Weights of a small GPT-style language model, trained from scratch on English Wikipedia.
Size: 8 layers, MLP 512 tanh GELU, vocabulary 1024, 1.65M parameters.
Architecture: LayerNorm before each block, learned positions, biases, tied embeddings, capped logits.
Training: 157M tokens, 2401 steps.
Each number is 200 + 20 x the weight over its row's rms, rounded and kept within 0 to 999. Layers, rows and columns count from 0. The size before them is the row's rms in percent of the matrix's.

# v: layer 4 attention value, 96x128, rms 0.104, rows 87-95, columns 0-127
# o: layer 4 attention output (transposed), 96x128, rms 0.109, rows 87-95, columns 0-127
# up: layer 4 MLP up, 512x128, rms 0.0968, rows 0-3, columns 0-127
# down: layer 4 MLP down (transposed), 512x128, rms 0.112, rows 0-2, columns 0-127
v87,105,223,233,216,199,189,227,193,221,201,176,202,199,162,199,187,216,245,211,206,168,182,176,197,196,190,208,206,187,215,156,196,194,177,236,218,194,191,225,233,183,174,221,204,209,196,156,236,226,157,212,163,175,212,186,207,173,240,208,183,207,210,202,187,207,202,180,194,187,202,213,225,210,207,180,238,233,177,191,205,179,172,177,178,172,214,206,163,197,211,205,192,183,222,186,190,222,213,195,241,204,248,179,206,190,198,184,201,226,199,188,200,188,214,171,205,198,190,220,212,234,201,218,197,199,191,186,195,229
o87,104,160,191,219,197,199,209,205,182,196,229,190,169,217,225,153,192,171,215,201,194,181,226,192,210,196,225,164,210,207,202,190,228,202,176,182,185,201,156,203,212,217,183,191,195,143,196,180,155,218,237,238,189,207,203,185,197,184,222,201,242,230,169,212,150,172,216,211,196,203,197,202,209,215,212,199,176,240,180,214,209,215,195,222,201,198,195,210,190,175,212,180,206,195,189,212,184,189,204,201,192,191,222,189,188,209,198,184,172,161,242,201,164,181,206,207,207,227,208,206,176,200,219,196,189,200,210,183,162
v88,110,176,190,207,220,199,203,188,203,199,197,194,210,206,187,189,176,208,217,208,179,196,162,215,186,189,236,224,209,257,210,227,189,223,187,183,232,227,211,194,225,162,185,230,216,218,202,182,185,239,222,229,201,146,203,178,215,189,176,185,221,178,179,184,202,192,224,183,204,193,178,202,171,195,197,212,174,180,201,214,180,222,213,180,197,197,196,213,213,203,205,198,184,182,221,197,202,223,224,197,169,197,185,182,193,234,192,221,210,202,238,214,166,176,207,234,203,235,178,181,189,185,214,240,185,164,225,165,182
o88,114,223,204,178,239,191,201,192,206,193,249,167,190,185,218,186,205,194,199,187,170,242,227,200,236,196,181,217,212,168,213,200,207,189,211,199,187,172,167,212,170,197,192,224,190,208,200,198,192,219,153,180,202,221,212,222,205,177,207,191,188,210,231,209,204,229,174,170,188,200,203,224,236,204,203,227,228,205,236,193,201,181,194,218,208,168,218,198,205,226,184,198,215,225,223,169,236,152,188,186,206,197,199,228,217,186,210,209,234,236,213,198,179,247,219,194,200,176,229,202,204,203,208,230,209,216,198,197,186
v89,091,207,211,194,204,203,202,190,212,224,184,217,209,203,198,200,179,189,197,215,204,185,196,174,187,190,215,206,206,223,182,177,184,197,208,167,174,213,181,173,211,182,248,196,205,201,215,196,226,158,210,189,194,271,187,209,225,205,204,209,227,226,228,213,188,188,194,194,184,194,207,197,220,183,207,207,221,167,265,241,183,208,194,223,229,201,237,181,183,229,221,200,238,192,177,232,212,166,205,212,197,229,206,221,150,190,177,199,194,197,180,182,199,216,213,194,226,197,212,206,227,203,167,207,211,185,224,190,218
o89,098,206,169,209,243,184,213,180,213,158,172,182,210,205,224,186,213,201,204,177,199,176,210,194,189,184,220,207,175,205,197,236,213,212,236,243,195,219,200,227,207,209,198,181,173,189,211,215,191,215,223,250,207,213,183,218,163,190,205,209,198,187,190,167,196,192,214,193,185,199,200,181,207,227,215,221,212,175,151,222,184,215,209,142,211,198,177,205,185,182,155,206,177,203,190,193,212,189,205,177,168,193,200,184,213,230,207,210,175,227,196,212,206,197,219,224,174,203,170,201,192,201,195,156,204,183,170,235,186
v90,086,208,227,213,209,186,191,242,191,194,204,202,201,183,180,185,196,201,204,177,196,198,207,193,219,206,195,223,206,181,184,223,176,223,246,223,187,196,179,211,191,190,190,177,218,194,178,210,201,193,188,209,173,181,198,181,193,203,241,157,231,205,213,209,193,183,165,217,167,169,207,204,230,196,210,205,184,200,238,216,214,199,237,188,233,163,217,234,253,251,171,207,215,179,180,227,179,209,238,217,179,192,200,196,189,189,209,178,210,177,183,206,190,209,229,198,191,192,188,198,211,210,191,217,209,156,212,208,248
o90,091,203,166,178,200,172,191,153,203,195,213,193,203,163,197,194,192,193,221,176,220,160,191,227,203,177,245,193,201,177,205,201,196,186,200,194,162,201,190,219,190,165,215,215,198,189,222,205,183,195,215,186,198,182,183,189,191,175,171,210,231,191,173,193,192,199,213,172,246,216,206,177,176,191,186,171,230,195,206,171,208,225,201,209,177,192,203,218,202,155,179,212,205,186,207,211,214,210,181,179,193,195,185,211,224,184,207,192,191,220,185,205,176,184,181,170,221,213,201,216,176,194,210,133,149,228,180,223,184
v91,099,211,166,219,205,193,245,191,198,208,217,230,212,214,229,201,189,202,195,199,189,194,202,173,173,202,208,192,246,219,236,222,204,210,188,202,178,194,167,203,185,215,230,213,188,197,202,227,236,260,204,229,206,142,207,180,213,185,189,193,194,172,167,176,211,229,179,200,228,216,181,218,202,146,173,220,168,216,196,225,205,227,193,198,210,190,174,213,229,197,196,211,185,216,203,210,185,203,202,198,194,215,216,191,219,191,183,223,205,191,219,170,223,174,240,185,220,198,184,183,222,177,205,201,202,193,184,218,219
o91,097,184,199,187,228,190,166,151,213,168,221,225,197,196,165,220,208,200,231,216,182,230,209,218,227,201,164,200,219,186,204,182,195,163,197,203,246,185,200,197,176,208,186,208,223,168,233,191,178,182,173,186,200,201,233,208,190,208,227,194,159,204,244,209,191,189,222,199,191,193,217,185,198,205,202,208,231,198,187,187,192,151,199,205,177,185,200,178,214,207,188,235,200,212,215,200,210,233,191,170,237,198,208,219,186,177,221,219,195,231,215,196,208,163,192,224,201,176,198,165,203,216,199,214,235,187,177,187,205
v92,122,204,187,204,227,192,178,162,180,154,254,196,174,213,196,188,214,184,175,181,212,207,207,180,212,187,181,214,239,184,159,217,213,231,228,213,201,193,170,192,220,207,208,219,215,198,210,243,205,208,204,197,196,213,216,172,201,198,193,221,187,197,198,229,221,216,217,158,220,189,198,213,205,200,234,181,239,211,192,222,201,193,194,194,184,215,214,175,191,190,175,196,170,193,195,147,207,249,198,172,206,196,167,219,209,210,202,184,198,178,166,215,209,201,226,177,176,161,184,198,196,177,193,166,201,187,189,191,198
o92,120,181,216,206,146,215,181,205,208,214,141,224,210,205,214,236,198,182,196,185,230,203,213,195,224,240,225,186,198,194,226,180,211,173,203,203,170,185,228,206,221,220,193,190,201,234,200,203,225,187,206,215,234,167,199,208,169,182,200,173,197,234,228,201,185,177,183,191,250,241,166,212,164,182,206,223,203,183,182,198,200,203,206,224,193,174,196,223,197,210,178,206,209,199,175,194,209,185,171,195,182,174,186,188,224,186,180,217,198,219,200,197,205,173,160,223,205,217,216,169,196,175,223,190,212,203,207,195,195
v93,102,221,162,211,213,226,179,185,200,206,192,206,192,191,205,196,216,162,175,192,203,201,215,207,206,170,181,198,219,201,230,202,180,249,165,200,189,187,228,199,184,188,169,207,228,148,237,208,177,213,221,214,221,232,221,191,177,212,237,213,182,189,174,188,219,186,202,204,184,192,187,199,205,158,196,210,186,196,198,222,197,184,197,197,191,185,203,225,231,157,188,235,239,206,192,233,211,207,226,191,219,211,201,222,196,187,210,189,194,210,172,205,220,199,149,198,178,196,192,209,180,180,181,219,229,179,227,219,163
o93,111,213,230,166,160,196,188,211,227,173,217,210,219,198,214,194,188,220,205,196,190,199,187,179,230,177,224,156,187,235,192,222,212,188,220,201,185,198,201,210,179,224,213,184,215,219,227,226,262,190,201,209,203,202,224,191,195,194,157,198,213,198,185,215,192,239,175,174,201,201,204,219,200,201,229,184,239,199,218,217,216,214,158,184,167,192,234,174,183,201,188,175,161,211,222,164,214,218,180,188,205,219,199,193,216,175,190,226,198,167,172,184,200,172,186,188,188,202,197,222,195,191,168,184,188,215,217,208,194
v94,106,183,158,212,195,175,181,161,181,211,202,191,211,161,179,178,216,167,179,172,201,212,216,198,196,204,199,207,231,200,184,193,190,261,222,236,173,182,206,211,233,192,198,208,187,168,202,196,183,208,213,182,216,215,218,175,198,219,205,212,185,214,210,218,221,213,238,230,193,196,204,148,230,169,187,199,227,170,244,191,188,198,199,194,188,203,210,185,183,187,207,193,219,213,198,206,217,238,199,206,217,240,183,182,181,222,198,160,183,192,184,209,217,221,177,201,182,195,175,225,201,197,233,184,198,197,196,233,189
o94,111,203,275,191,138,205,241,229,201,186,192,215,196,201,217,182,222,188,162,213,202,195,199,214,211,181,231,179,170,188,215,204,222,158,211,178,214,224,215,218,205,213,194,202,213,222,205,233,254,200,187,229,196,194,211,164,180,196,185,214,207,220,213,199,201,177,205,191,202,209,193,221,163,241,201,196,199,211,169,177,247,215,171,197,198,205,174,197,189,184,197,188,213,216,203,195,194,175,189,186,203,187,205,207,211,179,175,211,184,191,227,201,170,200,196,229,196,223,184,180,216,191,188,175,187,209,196,205,180
v95,094,209,212,212,179,160,193,260,208,199,180,199,195,182,181,189,180,205,237,191,223,209,185,177,201,201,229,204,201,224,162,201,241,211,185,210,187,209,182,212,188,229,194,188,214,205,221,176,199,215,196,186,187,200,202,191,203,209,233,179,182,217,206,211,201,241,171,224,147,209,220,186,190,166,224,219,191,163,198,201,173,167,181,186,209,175,210,195,210,209,183,159,193,178,216,189,206,183,198,231,211,194,238,183,214,180,206,209,196,215,208,186,189,215,207,190,252,184,196,181,189,176,212,208,195,202,139,205,206
o95,097,191,164,188,235,162,211,198,169,190,208,216,168,204,202,180,178,229,206,163,195,170,186,176,209,207,174,196,169,165,203,226,164,177,192,195,202,211,209,213,235,221,206,170,194,189,197,222,185,207,182,186,221,201,171,224,189,171,190,207,216,205,227,203,183,228,216,257,214,191,207,162,226,188,193,151,194,229,172,190,201,189,204,196,185,197,200,184,196,194,220,226,228,205,232,236,230,186,198,166,179,195,217,205,187,228,211,167,219,193,202,164,185,180,199,197,210,211,196,200,200,215,209,175,215,204,190,191,209
up0,101,198,183,210,200,186,211,220,210,198,214,208,212,188,171,195,272,199,193,182,211,218,210,204,192,181,230,216,193,191,182,224,216,179,190,223,244,187,176,198,187,184,179,237,192,194,169,189,200,219,190,212,222,189,185,175,185,229,226,194,185,188,162,195,181,226,162,178,230,203,171,191,208,191,201,216,174,190,213,174,190,238,217,211,204,175,211,200,217,180,193,209,187,175,200,197,197,226,230,188,196,215,221,198,223,194,232,186,222,186,184,213,180,180,228,207,213,224,183,197,199,206,225,213,197,188,168,136,161
down0,109,205,204,192,208,225,157,165,240,191,193,223,191,201,200,147,187,189,227,198,175,177,183,171,209,223,210,177,227,180,207,192,183,242,208,237,205,188,191,219,211,202,234,195,159,222,187,229,191,218,160,198,183,193,192,187,192,187,198,204,244,224,221,213,194,186,201,222,240,171,185,213,191,235,220,241,196,210,170,198,174,196,205,236,232,211,191,220,197,199,207,202,225,206,188,164,177,198,168,195,216,179,209,201,192,190,195,203,189,208,214,202,217,204,200,213,199,185,226,194,192,181,224,181,236,173,222,203,198
up1,091,242,178,176,212,194,180,214,157,247,195,221,226,189,155,232,199,198,215,188,172,223,214,194,211,225,155,214,216,168,172,187,204,211,186,206,202,205,199,161,216,181,226,206,203,182,206,217,213,200,233,197,201,188,170,231,223,230,201,208,161,192,206,199,214,215,201,241,193,196,215,196,210,209,197,176,210,205,215,187,197,171,187,218,231,181,172,221,192,224,178,212,179,199,182,180,222,228,200,206,218,184,169,211,179,190,189,187,182,191,199,197,219,217,201,204,222,224,183,227,169,170,188,180,190,198,224,159,210
down1,086,209,197,181,231,196,205,171,153,176,198,195,215,212,214,203,154,198,159,217,190,180,231,153,210,177,230,249,187,211,223,185,207,234,185,244,191,209,219,203,222,185,184,197,229,185,219,190,164,195,204,218,204,206,185,172,182,197,202,178,218,188,197,199,241,192,190,180,202,198,180,181,203,206,233,202,167,188,201,209,229,190,220,182,182,171,207,193,187,179,160,190,168,195,214,209,196,210,221,186,201,246,212,223,201,220,199,216,203,203,204,197,222,218,202,230,237,208,219,190,225,213,194,194,185,171,180,188,207
up2,099,176,196,216,179,213,179,193,181,209,172,227,205,150,252,220,254,212,204,221,198,207,219,198,226,194,197,190,196,208,189,217,218,199,219,192,184,193,200,190,199,182,224,167,165,188,187,239,201,182,219,167,200,233,192,186,205,228,228,209,192,167,196,216,222,181,206,206,188,207,159,204,216,192,187,198,189,211,213,192,200,164,203,192,215,219,208,221,218,208,198,194,186,199,169,264,217,209,181,185,216,172,190,197,200,185,192,199,227,223,247,187,208,190,148,194,206,222,190,181,199,196,220,195,217,194,225,216,225
down2,102,170,184,223,205,184,212,188,180,181,214,223,194,188,177,172,205,197,227,171,212,174,211,172,191,166,176,171,190,230,210,202,185,239,191,189,208,189,173,166,205,204,212,194,164,198,205,187,195,197,249,181,181,166,185,186,235,225,179,217,195,226,207,170,178,197,168,200,211,197,210,193,222,191,242,209,184,199,204,199,217,192,180,186,184,222,188,165,201,179,160,193,215,177,218,207,204,216,225,169,193,170,173,188,206,219,178,220,205,227,179,219,223,183,193,178,196,211,218,237,149,208,190,184,219,195,194,210,192
up3,092,195,161,183,224,256,234,191,205,216,186,203,219,208,190,192,206,202,238,191,182,201,192,185,195,182,217,181,211,191,194,228,232,196,207,216,186,205,186,184,188,193,213,201,194,189,200,194,201,218,207,225,259,234,232,207,205,190,179,198,189,186,240,202,170,190,160,185,216,189,199,194,240,168,209,187,196,200,199,200,223,204,203,233,175,192,178,214,173,187,208,214,232,230,193,193,185,174,181,188,184,206,200,201,189,156,223,243,176,212,191,217,192,181,196,239,186,244,186,199,190,189,219,210,160,201,191,173,219